{"num_key_value_heads": 3, "norm_eps": 1e-05, "positions": "rope", "rope_theta": 100000.0, "rope_fraction": 1.0, "tie_word_embeddings": true, "init_std_down": 0.00466, "beta1": 0.95, "lr_head": 0.0155, "max_seq_len": 768}
Each number is 500 + 25 x the weight over its row's rms, rounded and kept within 0 to 999. Layers, rows and columns count from 0. Numbers have three digits each. The size before them is the row's rms in percent of the matrix's.

# layer 10 MLP down (transposed), 384x96, rms 0.129, rows 362-371, columns 0-95
085:508476490515495483461516480529477500499504498486504471532501542460523498497521549510529486532474519507490471520514488539549533516471512499531507462474524510511493485513545520492552496534504530458467507492492493492505505527504559470470502519537525483465546504454527502540524522521459503473
101:545480479491483528472489489478488482535504499495526485500450496482467527526499485492506490507503508447484534468542508497519524480520496484458513511486501505486464479505482476502459475482491516526500439485469526508488574501491480505505485493539514539478493507509425474472482464522536470522
097:536557508487506501495493493493497489540498540498485504517511474487524506515493486522565511544503476488454500508509537499515535478488552463478450491510506547521484536497468534524513526517472541488491517546531477485533524521471522510454497516473504514514520499452488480509500511483505503553
095:536492485518529526471516502501491463519476482499488510532519498495488503533512491456501489535459509487526463546504504449541489504475501449507496489458469523499470484499488528430463492510515536532500490510517504518521464452477488515506526458493520459484511504510470478474538497497559485488
105:577491533493489489513495503473530519465531533474508462520466465504456499483521498525515457530495491511517513521497479523549514524526512555528506504473482488509542509479491469520470495524463530483497498525472507464543509491500498474474532456506522483539517471482507488483478489496549502521
098:482477460472503533512490544480494485532469477514498471503487522477536494468522490547516483536477473497544500513502443498558543482459510480510491505491512523478482509532536494553481492521480507483476516494493467507482531509488516504444526498490508422521515488482487495475538506513490519499
102:513528501500459517569502449533459461459531494502526498502549473501470518500514486517501511502488461520507498508468479474505497486481492509507500485476463512462477503468461474536517524536507487455486522533508508512459511487519438524525463496505493517531494471487494489496467438490502504492
092:480478523549490497492527500492492472536518516479489500474511516488490453515497466441549490481457493491503475554526479511513452491509506485520478500535487532498485503510495492549480479531498487536488551499498505533504494518537476546498486509440495532507514465470538502507512477464485469461
096:522492512515483509522532526480506507502543526501529537498514499491445522514503543522499472537482484541479528549480480523511497471511495514519459484509532458493525499473459482524517533497487496536493519527472503510503559463450515504525532522514499523512460495520504468547475479500539522535
100:488521545470532529515503505503498545481536498491510538473534488486571451536489528470487527507476517469510470480450461492530471475501485508518506518511488487527480487493511466566485497508507487492492517562495476523503521492495509459484494455526496456538485506483506525495495481505493524526
# layer 10 MLP gate, 384x96, rms 0.162, rows 363-372, columns 0-95
099:448461492477529522514490494506517502504481530499499510528480510505536489474514490504467488509491528512498495535463464478497515516496491468528517525504522443519486511496467489553513533497510470481541450476553496502544481468538530494449496511529508508541442509519466477538510518507519496476
096:501507507508582507514496520520486495490496531485514493496529503498521468499532474525500488500516522504498533509442462478523453532496500507509494502494499431497491489500468487511497489500508490499472516566530499450561508476512500501504518542505513550517507488469477565499492494521480504549
096:488473522539473475527528503503497509491518501511524513537504523497504473440491525535539502526497558540577488493500504483497483518529470510469533493481504527480466533476501490506509497473516502468527542516479461531544517489484469459474486535532484530520469479495478503524516469495485476500
102:453514457479506493511505480499457513524487522530518477479484496478481518438515478496516496492527522513490467534518496508468540523445473511496496515550498467495519510454498506493498503492470505515499508524511477474481518522532529507471474558493480559448472527462506538501525478500510539519
095:472531450497492527518537512505512523524516487473498498477485524464529533497543520473525488507489457495540478534528498508490553528471531499483498551492446476484464502483476460492528485526482530499497504488495499507492490525468557519512516517525472502505512522528475527487479444470517528534
115:472462485520493519501485460521550487537474484491530490537489474441515502467484553472498506479523499521533474488498466479497522525461478470480455494487535525516537496485488484494523531544459495516543504511524471487516505492493507476524486511523521481539509515519530530502455511497517553483
105:468481500476522497477539537517470506530517520498527491501509482454512468490496459485537485492493534510483532548497468489460510514512534496460521523482483528481494506494478444495474501573492443477486502517473539483506526486540456512502524484479495489471479502465485492529480503478502489547
087:481479497532551501481484447488506478510471474483525492501526522470505461515527501510556486484509528477493550465489520491496493524501517493513488490484471520478466544502468494503520442481475518533542489486505546504561502470475473508489507544522483518523512513540483502510491526497539546520
110:460524521471496474539491464513510472503500492503534504501487498490476493497476503505546470483460465533507425485500501457516489478509485501529474547498451470521485507476494499494546509501490495504533525500526478500514506496463534575472496512515468486510509513507541490555478490468536502479
098:447484491485543459520519491489489511515500488501487469533504489466519519461517456503526461499481499520515512513479523501518490540476511535526446549471463515503503501515502481496532529534488433480463499529557507476524508477506490485502493472497500506466499497497518485513539483527562522474
# layer 10 MLP up, 384x96, rms 0.135, rows 363-371, columns 0-95
097:525504538514476512447474544479477489463515485498460460515449500506514507500488519564476474514516485495526485502484523540501494498500498480519525488469535492520503514496455515492541483506561521480497474455538447494509495484494481488520462496515525550480499467521498510475538477505487473524
097:515501483528520486466504488476461521528493495571474463525485492514523505482521519505511506477514513498489473509520500497487482493502497471504561499484482447543489522502488491526516478471476526530477492518520486483508531457503532508462504526528540435468516490543497512493543459502523516557
091:499514467481485493472495459504516517532517466468461512520511481482505549492511498497515518535537488491533541504512520502482440505496476468450520497484504489463482516501509508535519487495466483472453503511494461521515462519469453463513480451457477498467557505508471521511514472516498502528
105:514587508518532498514509503520524502495493474502512511496519525511513539494475491485466483501477497495465526491495526495513521550513521481506464499541530524520498527475491523515534463445557494481427505524520513496459468491499487510458487542515556476493498484488511479482506483496508523502
099:496511499474464504489488505501519531528461476452508487506516510488540489485520528519542489498474509512476496467437471495505491480516502533498531535526505499530481522469501466505477481521480484473447507479461516489534513495500469479551453522490539505577528495462500500478499475504543505493
103:529549528530501495524500522476525518523507524516463482486503439464485534503501495517500487477515516515503487438444511520478470502518516515512510491528472506504511516524479453475549485471519469506534464481531548495494531483476505481535500509464428503513523490478502456502481503517507494491
090:531476527493512504468495493500566485472474479492497503514484517467523523490472542541494485490531561495479520490504520559475535486510486513548500522517531497492521487512540476522529524489509470500517481511505485547525471540474511534464487496532517437512502489507509506493488541481521540478
098:476479541474503513450497516485467502497502505484476555514526523519505559516487480486469481465488496486501514460511498495509506504525440514553515465534525474484502511457497513463521512507503479496521454555498561487495484535481513501491523484490496514516483498501495437523520470524483504537
101:483468485551523458495532498489501500540513511502530467483523502525499455487552496513475507451487553518500515495545525509492491534503507479459487515495525515507516446567505460476513527508501500541485479505512523488515508519539473498517510530513501496455492503510457532502526462492456508510